config = dict(
    norm_place='pre',
    norm_eps=1e-05,
    rope_fraction=1.0,
    qk_norm=False,
    beta2=0.95,
    warmup_steps=200,
)
Each number is 500 + 40 x the weight over the matrix's rms, rounded and kept within 0 to 999. Layers, rows and columns count from 0. Numbers have three digits each.

# v: layer 2 attention value, 128x160, rms 0.212, rows 60-77, columns 0-79
# o: layer 2 attention output (transposed), 128x160, rms 0.191, rows 60-76, columns 0-79
# q: layer 2 attention query, 128x160, rms 0.205, rows 64-127, columns 0-79
# k: layer 2 attention key, 128x160, rms 0.208, rows 64-127, columns 0-79
v60:447526478502513547546502497594489545479553512523470546515492499500550492439573501520520536519502425453507497504493526474507468516494459492409527524487510492506406486529560517484516525519558479468496544545512441535481497553529458463443493593
o60:429557484523513546554512471531509535476474468517506515492433518519436518468567456512494553506549496507538525547563473514505480476545498511534499473520513576469474451539471528514481448518492476436496510418547572458587493497439481535482455591
v61:510462552432533511483521452514503520445551546500514495519488476486505454491506454488483525526466484441568477440537492521595536535476509555449541497532404486460510524534499505502492545458547498433493535512517443470498498438494471569572486458
o61:541544540542506595487502498456540433507554575575506488418563524561549519515503499522493515472449492462455473524505567499479457489491517466513514511544405501510480444536451495509520431569515505540513503485489535533483476528425442558482469510
v62:558457477526475458465560539508526538482437491530427499488519439518488575481556496526469607448461525536559453468516496563526455446455517499472491532493479474496592536514520501571438475463436452517478498498502512517471485581485602539535428573
o62:545482506482446523442520603492534428469554531535440479457573491505593478500504448518523539517512459534528503591536489547527543472457539504475490461484501475508573533523457468500548536457488509526448493448478523497505431473526461550495469519
v63:484497459486577508486480489478485519517529518483493535551541485433504490498544463490384535492477499446511490538537519504528492575538514506541496532493528529464531505468516468450472574514506535490524539419465496510491474429437499464480453466
o63:540484438485560524484522510431586489528517516502562482438521492513491475576481466525469449460458467499516520499587474462573485547513471435458516478477423567453467434475546469545591461476465481476534453567500473450488483524488539493446509494
q64:413531411563551539469496495539567580527400576548393488416477538467434461548485485528406546474469505463536582494460505497486504444514545422528520569478519550506371531475394427457484474507504451493589499544536469531613469356482597624517479529
k64:457543517490456411421491467481514524499543511473551501546519471469485581451430510544456542490465522457469538468478531578440472447474515535502529499492538515461552521493518524549445481535536515527525458483372563429514539542397448485475519497
q65:419565443456463499528509495522550479524422469504462513591577491426615449533467476457436470556467489573531484463547526543514517455537496457476552496463457516568509508443528446462483528534524425558558491415522488446540520500533495477488455469
k65:497482514483501462382432517501463427500503474539490507504501581536419443469500545437585502448394535516594586484588530550536440423555463512524496570531500510469538547448548448484476429511516472505468527486511517431521621508514455499522444485
q66:488545484511487550519554510525473538519393555432365502496539407386475461526456513501498457415495559512506518486489451552484503515523562443512435490501458552484523502503541553528496559536465439512491430509499570508539537491501456544544466593
k66:525436444570614493501461474517504523455484490460450496484520484598497470552456517562539483507412513504475489540538539451470521467484449516472546531444547460607443481477481555462395502513501500484496536496505519541530404477478555488482533538
q67:395528531526584477508607410515511488495480504420493506519487491537549518508465486543510452456531539470433591555469466479441495503515497469483525547547499544510565484458548508469425564523485440433476491526500489505500486431475520538537427533
k67:501467517511474488463379475508458563444495554422480521467508482498490460531534534510577499516487512498480474536521462526472537527466511500465526431503489498528430509471462522477464505514509419474447499497535557501533530472523493554433453483
q68:519447524460489503458542508527519487434446442590608594529483560535604501540527532554443458483576522486442537450485560473530514519536486521490478438532493566543567512532558446520452481471468510444476528460470478470463672549451429404527510418
k68:494479498474479510532494494435500514496464575534471439530462556473468480489507504452398540498500454537536526509530455530448521477449543486542483513542499512489516559556400486490504469544441498561444536461484455469506517479562510506524503550
q69:509438446518490474481453502537444531447502507528467478522536549458505554507498479483517488559479489552538517547492507532516478486508544509546549465522535474507557452455413474475532465518468532558476512544520460532556482466481565560495487479
k69:512507573517514496484497531506547469528514505542481531481497466532526497511483508503541494548487511494485551491508504459490468443512551451489478490523569494470561513500557457491479479453473465468570499508484507491501480534498459464490515448
q70:565476533516477439527504511549440440597535433527506486474545532475465571455570496494528516561476458557447502460484478499510470491486502530436569504402520453529475477505512571533494525462485557534468515526517507460475392448511536541500499478
k70:502525533526527478493518506519481518463596453425458443568468573428512476474544468455492506529532436536544503513512477565408485545532414508479500497559502523542487490475576481511487400464464511521449518466505465497531522501523456520447551462
q71:472517502490485500520550521431511434490443515537513583475538521503488463505482484495478451460519526434433565509539481537412541459542596499450537490541459510474533583450507433471510486489560409502430510449464510473408570460523451513479441534
k71:429544520533476442534463476561543526526600481434464482507496540440449556488488593423544498511473497495507518448452509511510520520522490494466520443570563527485480440534467444470491572449427405516509471459573503498486532513540521451402497450
q72:468531407490580521502487523471447547483563527445498458499466533461516518570445428464510552521510513470464491482497406517506488510544475510457510605558508517544505498527510499458481603531564461515491509465527525491560525490516514471586422536
k72:474454539539477463492488499521519474528513446506543462496484498450531565476538530418506516545519580510471481493510519559517479452472436490524492461508466538529521469489516471489474511465445431514587473574469497497518566501437509470491523523
q73:442512502478504401552534493540493505518537514543461544500558582478500473453609530446461535519495479484525439534454432504500469482564516531504462528455446512498487537476521444477528510485503547541550478514474484511460438472522523543506609563
k73:500510500526437458443471510488538445481509505471501501523418556455502492454488481448494492454471505540514470480466480512533493456485489524516557473506451433447503534550495609530530520542527563484459527508537513513480500537427489480442442433
q74:466451550515536484502471562553506485430466431531547476511483557493470505471434532481507473514491543571499505518588533480478525466507496523451532500468500554507493517549500530500459490484518562493523511470541466482449417573528518609512445527
k74:513462518530483503492514533565519486541494560456471493513543530525535484518512545489477456537494494422422516519535408563462460525570450574497453445522445475499470471519538474495526452551470508453475545524477512507475494532450466545526500510
q75:535469531544478532545448515500558485477469458497567489514465537490488477405487455439480505531495388574521560492494521497552513459477566495525551510507514500427564549504533457522480445487530541594471535512504491502479444517495530519485431420
k75:524478478511519512484531488472487557483522499591501490560527484445533509487488493498478412497550518498449512474495527504463475465489504510506456505479479564499554512534441478492515463471527503431429479516544470505439479460500491477466469481
q76:613485482469513492528485633526460563491546555489490442567460498442547459552549578443502552555576493510466356456412545504539484519442375551472530439543458467453533478541442457480514413519551484522425503401495538500472612513524570537569464434
k76:485505562529550512545499536528455514510497556519484547428459449527519507496445530531498574539526516480498519483487512493500537436447540512585498513511573481495474569503481587541530492439559485492524534581495536493521409562486513509483515581
q77:597495501475497513481536513501485501514503515507528453462519484485473552584501545515474523518543451422491442528550521509501511381446429516465570514516518506488449460562512547475522567477472488477455443459561492472511503536450470514461467442
k77:495483550458489453446451470434489550468540453533524437483528544524546449526509476547514528473527605474443462512499570519478480572519513520486503619510561514577424460500499528436460498490496489440512525425485536565503413469490523460496533493
q78:540527510465487431546487489544459477517534457590446501477478548533464542485483487474487469494519482456485414546495525428481496480498514506527487520443510558552482470472485545508502483513467580519531504545513411501536421503516513487478523510
k78:497583521505442499519513481506498503512440436508500518507520545464511498506510483504537444501481492512462453501455516569507504509521501554475540465498491420512451491494584508551468466521492460483520482480522500531532542514511464502491531515
q79:448505438484524533479522466428449512459481556483468443467472449481412531491549465510561467452468541488513531476489477493479501501506527559537436543495520492464526488553488573499522465538522451467490452531490554465512501525472503512502516516
k79:541475510558525558519514467512504490486521459521462540534531458531374433483460546522447465483446442493447482479465497483582540541464529510453510472494484445560466509497555493463474507552547505503535535505567529483508525517493469541486471527
q80:485546594525513481470527519473502465506582544524506446562510501504474525432498483438464492530509437528536521419521483508587459465461493470446536559572485495436493553518619508472555473431451562421404577462474553481489521530516536489584499506
k80:541526518492450503475497554501531603601569521509439544493478476522416514515469550519471478509544482553494442564444564527458540540475519569574419566501473455460575474510430534541520569485487433448467503425495494512544507516491486509507524480
q81:497573465452401459477523510455436506499435486460565521418541423476583560505457557420535517513542563508476558511488461527492479426507468454491509417522500500543485511470485434437522500480521558469432533458423584520513526496539557410489584490
k81:502481462464535558538484511529524542444451502511573423496427527552541545525467477561516542470547482569539616503440519397498485529426493443509528463539552521478549456601482484569502563505508499482476480543487520423563554465491520455463505432
q82:517485581466536503523523498568515494531524539493521518490485530531535452466520582586414526513498508532503439474501576493448444436461532455417507474501524539500504472486501490518512502500466525546455463560436453511486468483551529478467520439
k82:506459557475519476490476484450482506538441496495530533513534560447559495511503424595487506486507570477523550506463491488499456512543542447531478542478514532435488516599530473508446455500460466548438564423524486459426467439565492537477464491
q83:530527505454527449455492471538487486528566505565491530511498533507458474566490533466522489456538521440455507492528500513457517560445340537476576505458483469490541597508528409506554462505502508514473491524500486530451500520506519448499513441
k83:470515478499446495463489502477514494516549547474536487483483444525507520519532478509513497486544482559548480492496464454492499457492493515454525510465482470549491484472471543484564509554482525505495494557539511512476536476475477484520518564
q84:469460584474514516481499477526461443435534539554486537509486462486479430416537506561482530550471499422452520548502495493451490472453552470479507480549508374531507563488545523578535474506565492501401466522462545436490524474497493541507472526
k84:525445520458494553524493461497460521402571479513512532519480528512483459482499539430480528476604544461540495505498524537504500563501522509482499553494519478598500438519503511480544516515498456543475498466549437507439554502552453507499478449
q85:501584564534487366473504526497512468511538531492498497468520461494560549537532555539558446501502512489405427490444543471449535537449466447473465501571565477515500467501457518510443420472432471506533463427487499448434573559567488564482473476
k85:441538479485512540591543473487502567494498494482470485482463504487563556486443529476534512468532472483528470509452469554412526540540515536525412450537545526545460607489571458460525526516495497490514531525522534524515403505494416487534570569
q86:543501517344546562475506455495531451423524490539592485468579515453515418464537484504480519478543588475532432484567492556481495576486505546500567491549490579523454551518444479550501507554514509488469474561441542461503502493496512486522590480
k86:464451452546416492495511543468583498506524530578490547508514509431459518590559559444422563495403482480520477465524504497503425554473471579605513582431443470546505490493581426572510565435467475577501462465477504505470520472527553502556437496
q87:492429439467491496526475461564512563545452436529440549573451540467450486519459476557454502509576430439558441504452406434494496451554468479595600475477534452460502533513507472519487508439559559528517496512537478440504485541482506523464527536
k87:529511504493567535471533468479429502489504524531460457513515563454539459454615551530540439436563587535479430469557459548524461381580531544495517429510552491494472525496431478513463540607490487384544492504544407462518477546492513497603497492
q88:472526528543472499536491571504512492422516527538547490502468483525504477465503523502512540518476506454475449520479468552440524530546512500481470506403488541523514565487565480484560515554478494546512480467521433547416446443560480542561475518
k88:474501473488423528560516524447543571485493500452546512502442496554515473572577469525526538516495551448526510551523477510489469548565497518501522481503449550457490442511487512527590546470508471486486495548519489550538546531515467489508559412
q89:557546527457474466559439571500527489503475491531531525467494561475493562567538531507491472548468518520468423476478549482533538510502518523543504510487572497474534484524426543517427464663459500510516421435513473474498531515504474554530552470
k89:485515523479527554467564453452506482505401517481510504512551489463468506487502550485461405448433474394495523509563474540452531510459487497497481480499513539476403568509520429523508479475514542557461470501430473531566507512583455537485440505
q90:495545440480506483563627509538483501478522468509473450527493533451461503439528493526489555531453462515525462496473428512478512410568479550532489434550491485511551501596470450455504413531536482526535499556487508487432553517460496461467536491
k90:461476433578489458519553538586493546463537517532540573566468612478497515543510477526524521492514581483542451444470584495459472515485520523528498547529508476529461429508572563557438572502463559457500534576484475488479530543479472462491402515
q91:468511509453522505485488496485541487400516524513530508516486539523490533557514525593506601483452469441542509479473524490406545451503472576494476495498532447346522510521487443515496534516547491579449517438556478530482515473501503446477506481
k91:537451526520501557495453449481554576518425505494576533461500509519438483480540499534462406497474515445525516506508526546555490485501498522420496556497496546517509473457445484498464553553578521570525526477532486505512476487483501509490483518
q92:568514513543451627570468565478515513489472505569467515506508439472564481501436468427492526506535512547480490550530470576610464521494508489517530538480458521460519534466508497470502493481495470528455475389487521419491555471543508472437462531
k92:520501521510524579573536528451525518431575519492565591463547427455524539468506558507580570472503465504411558465563538489431550472481559569510512507569463483531504476475482557534511498500543451439549433551556475570525494506520562528554518437
q93:524535460502467429524478591462547609538474448434458538462471525494475491417550484514580526467558500497454503471527510563451455493449503502559583542554478523471484560586504574517555466503495496487518457433540579568431546432428499494454516560
k93:508444469509444475458456491516530496408546467504538530522530512498474532536498499451410488577502509528476517458535472515462526495535515452466434422493531392469509618483514474522527549413500567425469485509570430439528555530589479473467497482
q94:511522495552441495539481551467577425512424518418493515601500533460474542558504433531532442571558474473487445531537488533523488510490465517536448516611507538464502517406533537445481517473589568556489516514504446561468466457473476575443511472
k94:613564525433574476544551461502537542505591527515479560530488585477459557476425544510475435476537497469454505504535465470466488472457553489541544477511533505392473498561527477432524487480554479503566557489499392472510426478546528468392454546
q95:489540540597495436524488465485412470498540454459527531516545505419451490566398461536470457555512538507398611533523471501527516537497546511562433481431567451433450529487501412443535511545565475461511506473432507533473463445484509475504518527
k95:480395505473521560404475490535510459511512554446531416463472521499476515479541474476447481475484475530573456562460555420504485501418476483494528464494455517534436435488497524521522544492481496485511518494481477505485550478517482544508491415
q96:486508570534528632491496544417473535542514494460500517551569474434552543502591518573480485492438483473461487457446458514551493450562612448522504498494505548527457439539537552478462480476502443506501497471547479529437540520470538503514524498
k96:500491546515513474465510452509508481493492476490598499617501526488446520530462483382563569522586460496578489502487483528524549586449479502490472541529550505480490555569480512417535541503563465418467531486419452548385511505470530551518521453
q97:521520494492494504504478476405481474482423506509441451544549538469511520499421416449444562543486593505487487520520526516483546497457578529457583545477502568516542511492430459565541519482428523372531461456554530477579467512514452427468480564
k97:470454526533506428555519518549600451541497467532506506520505454538469434463479583476489505491440567501464447488536537459504467545556556566547487455466496536430498498449448543490448377520510500522573530431544558530530507459417500519479490446
q98:527494538470475472543485568503486461475475454566450564516574585485567424520513486541412480536493502465498517538435488554469507471535388523488545479508438533504606501559494527518464481508522563547456501498512491582469508524490527498539495492
k98:502428526548502445483495499523526543473542451451490569544524462486470530505490538464490503546490437472485491540492551497549555516470578524470489451449506500546539520527447521488528518468516473526538523515557500516422513501494508512500511491
q99:451517469557465482510545400473466476525513439428455482571503402511551470485435461497520540525594582451557566521479455521479502519483478519534437515472556518590445568457542523469492482512488487433491458438462530499530422490442492570565483496
k99:490553400393517509486466438536500551455475458427507436566493454564380585509475563515581422422459483545500478499486431458526554464393532462503460500487482524534466452468587477498559530458532541542487519489529455495486515515539620459508526415
q100:433569542507462483564555503422393497532499468536523517578452485540488479461509494493506495468527492514535472469590492410501466460493542468550489460542489518545512535511498535517454450553452565458603479527456536485408419451571518432533631456
k100:572489499453425512590490497545481364485529475500507542516465562395539491577555409504477526455454492503570457507453499542528467588466434433496448473475553453542555577542518450532509513518519512491527463524516486505514557442567537546415472522
q101:530544499471493518506517453541502458495489493564512492492482556472492435475583524418455448509469458500478445462505446525525462446485575403504538535494505604455472464499524577486514564541438537585517574463548491450495546527530528527561541544
k101:498472521444461561540426480510446524528487408468439537513467431496440560481432566427504529499487558509422556483520455515509514604422600544454528521564555475489446494436530416441545568493433452480552468479468533503542504468472530531537456532
q102:495505449542554511545511485585536527445461471355501476547455424446561545569482518472460456430533517470515640501540517470523431435524504440485385517466463496549387542428448488532466547592573483521448452494469480450494536503505508467515525512
k102:511449502479492509470511491467569410574430537566453437520513560516530613503537457532459556520398447532505496529504456493482475452483577547465538468532535510485470420467512512493511489502490472516473522505532494492554466540522551443388517490
q103:557505487513469467499412467496502465509468502513496504449456594540522484471536488512486475465515530522497439556471461546513486454448512528490424485479479549493523519535532420525595420460442496508463541488554553523522574423499450462475556524
k103:500564577457443493514518503550470518444483462560479532497454499574475458556416581541551545522472526612528552460549508505511510450501502382514585522424543550535508423533541538459493600530567469536577528475558527514566546546541532506490487544
q104:502517511518552464398484472450480558519528465412447544549560522459439630513527497449519522466556525531531446563511475572465480503499519552455554490469462492542558436546467514486589509469458514433526532530501481531468545457470509481524518564
k104:513472405534525390566455516568489538507544408543482437483545529540520528514440507476523570453478548524491516421480477502483562524508456421483532400404614472480556474522489534441513488515469535486522445487512520452488575542463473453551507465
q105:477519491533516564529488494574476511447427564462593427462513523490494482526495445450533550456493435541455486458481439473480465536558402426459528547510461442495556536477567486503514585409505540525532542487462478482484581505485401472527518405
k105:512547432478571518477439530399420531511518524517521527515440505520483463467543494505594569469488528456548459440543572495455450515482559535535515431491469471472530452466473499442528421422549400467526536501496454507507475516584480591371448514
q106:514519517514442553500481446476487553530493476509455559484493484488546532537473458488472557512502524533504524501583457517507501585469616455501522548528463460552460501446488445509590487465548567484506477549523531572472525491495593540478429508
k106:489482534465452467447482537539514586596556467528499533538493463526518484490445515509447486525595402477499487472520488479620510418582498475493459449489483544527560464530556530469511491504472555541531503513466439509501511526508595544562520461
q107:491463518502445501434491524573496410467532552478467469501519525475505466541492411487528556496485486437559513508479514426481443497523476384509559554579532518481462525498463534550548499521517538502465461471455615459451410507492402534475513491
k107:550566460502580418498487517453575536424436447488464494490417448513449538559523478484387452444539560492482475536386542510539454423448470525455493566524513495494594525541506497542455496559443505481551520570504499585547487506454540535490517495
q108:493523514516455565557514505450471504505489536559560490502516517492437440495488435586493502478515484565429529419490488476463504459446456521446516442477472553535516584582556453546535498493480399410462570566500525525473466529507432490452502481
k108:483542427537458464463454465453504512471662474466572480455465457486506506573482503494552514508513534501548492482491513432602535532464569498510441502541493471535526446464418526471513563544430486498445603514445466487500610508415477509486500532
q109:504522423476510497496551486521536488578514535410510551533558539491505597541534548513482515461451540559575563468521521497541456547586500531537460461494544503540355544578505565527477477481478518546518494517468507530540469425510480575410478423
k109:532558507478497570457422408549491513516502537505499428456473563468455459452614484458453525465473392483502426437481525395520551523485414524467538495577503472466518528411527438423439482448553547489486499458472528500559462540500513501527504537
q110:524537468538596512501507443546452552504476497556525447499464475525502528460495487534475524504495489474463545507499486497479515532538512547501538510534570548510527546509493524505488543460545459611573493437508530424541514447561547488495557474
k110:458504482489472510457519471554540493547526514553484442517548557532520539514429480492523511510449524483501501477542484512462505472483545518535561458498553434493469507467507467496502498441520539510533606501540515529527446534484468634511559656
q111:530590506465470584433430489477506504516516447521465447585470504504459510445612571427471547488531497470467488483539480480447559450477527530483458486548529417514500514443444540439466549467508517501508527543506532546526541547442470511420483544
k111:484574511548509459545506491546471534495533510554565473473572548501641351433399516427443532466468496480538522494464454492548445478530520499568608509454555510482428458550428466469532440574536522564495524485412486504551460557536490486499532390
q112:434551455481528472477457513473492552461480557515530532537583501456476473471501462486500514503479448458481563474523545490447434492524548583535434502449534486532487416478496430445527499528532559491481574567505523502493493577497509430505422516
k112:486531506478492511495478458532485493522551449519510469498529494507545408404363484526561538539476544457501473514472476553511532487496440430440493469464477433481530401530544506464462470478517449459532454545467518503473594547507485487428545472
q113:458543546493498418509502467527454544514493494532535499405552544509479510430570506471480471441561525576558579540541434487456535562476459541581499514551423481420441465504537491552406508472523514522502524470433558483485508443448528482477443542
k113:499445509492490452489485532581437471481458495459506470519441484403480511513572447436447505478473465430498441434483562440476512509463454574549468459550510585477441527583477431428407528538401477416544479491507587459395471557458546509489578523
q114:512471427397482568438528490471503510500497495454443476492577402579431544456537549508440465478519428493511448516523489519461459478416579453447488428562534488496433541529492506566422565549500490560465583549534509466484435461522471480488502516
k114:500485567495424522479539499467496567534510478526549471502515524483559414578544513494499439508533491500473454553459532492532485439482459462459517505486556450469486515498549453567557513433522531564456430507418499470538455507590538537535570430
q115:531592488460528546598484506434520519480511441553503480483490544445475571528545567617527449518552579519459502540562467579458489550532506514515483523449603477491469538505505474570510536462558493433440422538566523523525465588492532548558439470
k115:497488459416501576538490496472529531531540606490448490443541481527539500509452518498435517478467491447465531524461567527446463481511485517478502445568447481538456499540527490450488499503531517598438602449412632458470524541561543429502445483
q116:509564515531479510474547551596496499542490423462513481534492436517462570495483455479477526590549520578483536489486460490461534459570523433566488514473508504521503446512574535517560558542443492572567443439502527495583449536566531500504519454
k116:543458497469517522524383460501472448483560526497538542538498481500508539439445522553483520438398466551502532512552530487488529498468427432493447514519428496489507525473439417564531442567505488493549508545496505525406456484511502456479432472
q117:511513466519401502454500500464453497546514495567536490580563550562501502470544469499533493497476488448578525450531464445424501504515548526556497486582386470586543474485483467525448536465408507499474551547501496466412483501486511540473567598
k117:547429436472525440500538509494559554529454559521530475440455550519510503492525535491468452537445488488490417515475512506540519529480445413443458440594500508526524555480464419550591451486481471509528399500491485568455510495545489521509501423
q118:505545463468520489523487463407541463477517527451455474486464502510527531481535511525542510493459531592480512565444422450400461563471483434551487512506479547451465469441551480492510461484554493464477459468531465456529594447496550502596584455
k118:576465481461493499462565539482514550505517532505463494458478528453487510570597475439514526469545501502457523540521506568534544466477528590599509511422480502444470479563540471592496499481492495495526556542486503458530546493543487563602386458
q119:508498489505514493436525518531521492544524526504521493476570495479503536540538557429504508534513529522487496491464420473382501504428470552524595480508463499526501510482483544547432501477482562553488493487478535421477516479482494439609453394
k119:521471455476509525463528561517485501511493463484452489553525522467508482456490487449421530479529545494536526445431509469495484470460462564524491540495566494522385532463492456542536498483504494463456522466503521542533494557465476530597449503
q120:596512442547523495471569487506488465511522487514510546435534455490504435523451438463528453522471547475478548525530591524447569465550489486480474526437476523496538584497538464493429523542602510511454513434603519463530427494462542415520444499
k120:441503516495502497509576419521526549489528539502498502481495526524546529470503434498508484489490551533498588508510475544567528452495569479464566438493456535515508497461490502543500471528443449497468517510527426530509490492467550463516565598
q121:465496511463536541490521514454461506511458484461520474530502356553434457470557537443489489455473482522458511442462471494460529543501468491513483554473439505446522548527489512516537586498530593600524476511463465505438544497439404427569480524
k121:563521458488433468534449474425521517473534462478466568598475552511548539430544518542483503433547453520539423478508410511523504522532515537590469542439501487520495470457457532487571528504559523482515464463478530541527502496437476523557439488
q122:531559412473518456519537557522475557434478511502477547478511444461525533516442542438543531466454435541561499463434517527567537521446457503518569493409497560497541521498475438417526541458536524586559583557489543485485474543524554488498444527
k122:470504516525477448483484573539513551489433457526530546502500563528563464532511481484579507495447540461585557542568525431470475434515486530604443533497589484500511485497557519526463535468518543436468423516564587533483491502507526555443540494
q123:521468601525549450489501479534505511533527526556584444461497506550466431448478546557558489532468455512533517462511515559525499477490609442552513471412499519454485560554436541467506447499451471551486502465493549440481516533507520479464488485
k123:387383573469546462524488432467494481486521513463512547535575507525454527547457481510458554462550492450456558511527531425527516515487461544467511517486479471615576540486438396480410539482498586461432502499499476536550446455485524522570531420
q124:507489451564524468532494493462457479554453511560528464493528445511451530484548542509483371573506551507491511507487564500485519512508503563491537468569555527468553551464499515515451506519508535431521456503490454544442452408457538511437430404
k124:478516459528446538566476513464535458513518565540487512525477495426479537462487497419454518511510486466544555554547443472522484494531490606463505450560598544485452409480577480454420501513399489520551459474432494499458491506454492505422515558
q125:534557530513494541422524486636512487510503524571499533526415567513546518427528514540530506476447507568539410530535544601466444501433485487554536442492477502465589540542533472491477500458497582526438573440481523545486403502547525477455448460
k125:542538604511487470470538526441515480469407499374555592532514524520544458583455505498524440440579491405480521468487570544487558433477504545513511519424441530518496485486477492520484438583502497482449395456461503547567549464572507496460541476
q126:567512469491527444455487466505449468543494475499597471466552482559456475485455485474423595441507487502438433465494398619443510509524505472514450506469478472544532525551574546540394517520521497517593465481484605532490501452593498501556486536
k126:499516435473540420500521531451548462474444474536541514555512492524496542481512481534575472489491416551490466498459522539643514537425476534485588489482566497538400546381459452456459514473416521572514532423440483529501499491467534480463499500
q127:458453475544510509502501515457422476507480498488462525419512444535521498544454587467509530572530502447417489514523449481516547483491467500509490532448505483524503518511455450457527454428509464503495485519484562577450541557471499442529490505
k127:479436528558507441491520468617516476533461433480496550485447526564509491469507546597520450460580467590526468502520491469463481532465462436530522480525489557502522480511474553485512456524472489556523469519547439521497477524524439513500479460
v64:503494463461476453420437468537457497537472485521507510500499492491527519510469390459530516584504480441492511466525534558451456570493461567540566470573528456423465554547413483497455401540440505562421470480459479512505521527536530490509573465
o64:465401500527474495514512500488530514494496534490369465532496464515502519525506498492472520531509500584523562545552541523515542451489491498395415513568503551536531501571461531478495505518555424473467473483454463513482482444483444509521520492
v65:444553453428536513522450553493475456417544490474451504496447512559479502461519491425461505456499515522556491503559527473490471497488495548490496510503444538541529534443508552457494466564499491517556518544538512495545478518523527400562480466
o65:539514478429503490470477440494473510589504512490483469460535515498502462472529535488555548506522559471433543500478472544484498462480506540469517525552657507488546486572549555506399532506554510479447486471487497525487492486538476607474590515
v66:459479472546498525505482474490470515496476503527540436513543511513530471600463428442615483526469569434514484488502530516516496527451480524499507500444455476506505532510448498578551557488436561456443526514539494531512519493483424483550535547
o66:466476497481449477405487553482521537444498584536447517475491490472412485526583517503451535499460561516551421471489372545511478503493473540490459515535513544478579487453545573450484480501530437480531390515510497450552510486502465445480569477
v67:466509552525455546475462529550447529480507469482548500520506521544511509506436528470504480495423494486503415471531537510438474490461574426465516540475588520531458569452471489531479515464459467510513472435521488478457533507479531522513516605
o67:519521554476488450487538438512549508433431495493530469553538478493464508509530497450482448487525426438393467472443534488548452499577491575506473480476471493480474477557587496512469494461547486520455544504522424512475462504404552482451479450
v68:542446550551515540576550478505419497433551475456541506431549519544473538441513487492501469512481520487519447426471527518489485502469545506473490514510570534518554433515469502509536475488503479505482532585544513504493510522401498455524468488
o68:534535404422582436397562492547506499474592519460565491574451480524527536498458495542400475493501478501472497578451501485520477526559515501484477522456542468448536465447529454507497524477558522473512562413517516495502510527521455532506508514
v69:499483506517474525548548508523472515515587483495500478538555509537528537480419455485548469508510479431495452513434531436507458559465521448458456449520525502459477523479470492572521513532498516548477447483525537516587395421504488477511514529
o69:373517457455535458565468429483521508430494531501510391480490537437477469523553427482513528494459467535553546498558526532487509543517415529504479443585463550521491499485602511466529489517500448549518499519522439513542559525562503555517503583
v70:472509477436458518499551492460465413495519485528511535470572477543485501538533444552496546474508551481558561516515501455500511542553528501530549542546530541447496481446517475545497534501582457515526481543505578507528475546499558476559480436
o70:484516511563441543475475437607425481536513499482479404463506481513514472502477522507463486578450479479556443493422484511530483499539406479466525493483464531568476475494480504479444549475477441462554456436525475452474454492541433565489459535
v71:539558531516497511496481533586489542484507516492497451449455525502489495502469501463463499540516494472525511547512577416539506521489460515502490459509497502568541447552467565561565578502546445526429477521499465505530480511489455510437524526
o71:446514470421508572497518519436512526526494539509507466490484507473561467483552502469501541448481489498606508541515515488455496468558535479508549411534454491540612492442469513591442486576554514521528557486509472560505505463479583522505539505
v72:513468461464531456445501507590576535519489510531505466531546560445535452567511518449580545437482529468531452505445524509466512504507485478437488462554505469508437462542466470486460466440465419459518521502508409514475547571460446421540534462
o72:565469531487507589468461484511491484468529538526523474498443415559481504476438548526449517504425537575461437485493437521539494470444543501527590503482425520477489543514491550589558516454518473546534465520473534484489495487515566614526386487
v73:502485467464498487570531504468519491526510478472507488514504473457509490550451428522460499496500480536528565490513468525591498469548555469485471461568483443494515465494572466459501554531471426520495534529547562454566567515433511467556529511
o73:487518505530513480401407448570526462553522540458472536440547471480492485416465485517556480481439480431526526473517507558530478480575474541495478530427590448511524489483499588573514500534493583480532412443517512495508481524547455504447433506
v74:565467583512477499471583499523469496539462494557545490450542507377473508511540487543536489496457538414414514474538475451523494516489512525488518535419539456523506512533526521548446519471460516471479580480516519494513471514572527516514568493
o74:447465423513498476529465476477470446504542440508444534557598547488496536512530518508488526485419506552547514478509497452469491450574443569552494489549397480506430544524493552475523411488555469495466459503526482457411507486471439469522498406
v75:445503493531589481504530471585474473498477525482495473407520437548466499473535512483440465445508499473525513474601462483494501526432503450501505523511521530446520521480446403546525524461520551548495482505456487446440480573526478545519505464
o75:515449490488454539494524602590441449503508475554501513608463532470439575542530485496492549506478498519520469513509484524436499548465469509457488447499504433490525471475490513485444553420484494359486602424435452588466558516530500503511459480
v76:420543493547516460482505470558506469518460555384481449545541494503423567415424498464447450471466513583448505521455482453530540487532483456507556577475424443450528543500558598473457487550546548572430503520509544444483501502490537536449433463
o76:568606455534543587598470559513458512524484437454450483470526472496573547557515537534530489525545498505484468523520504523448482472492465487492541458482522461496539460579510501465490488511469468433493526407480571455481467493512456513474473524
v77:545436496468420560507471405503459546480468513499442489514480510491471550484435510494486448529460560556468559554490541478489526469501535436553465574527514432504527464528518543479387570513562477510480558560433573531509467509576532486547479500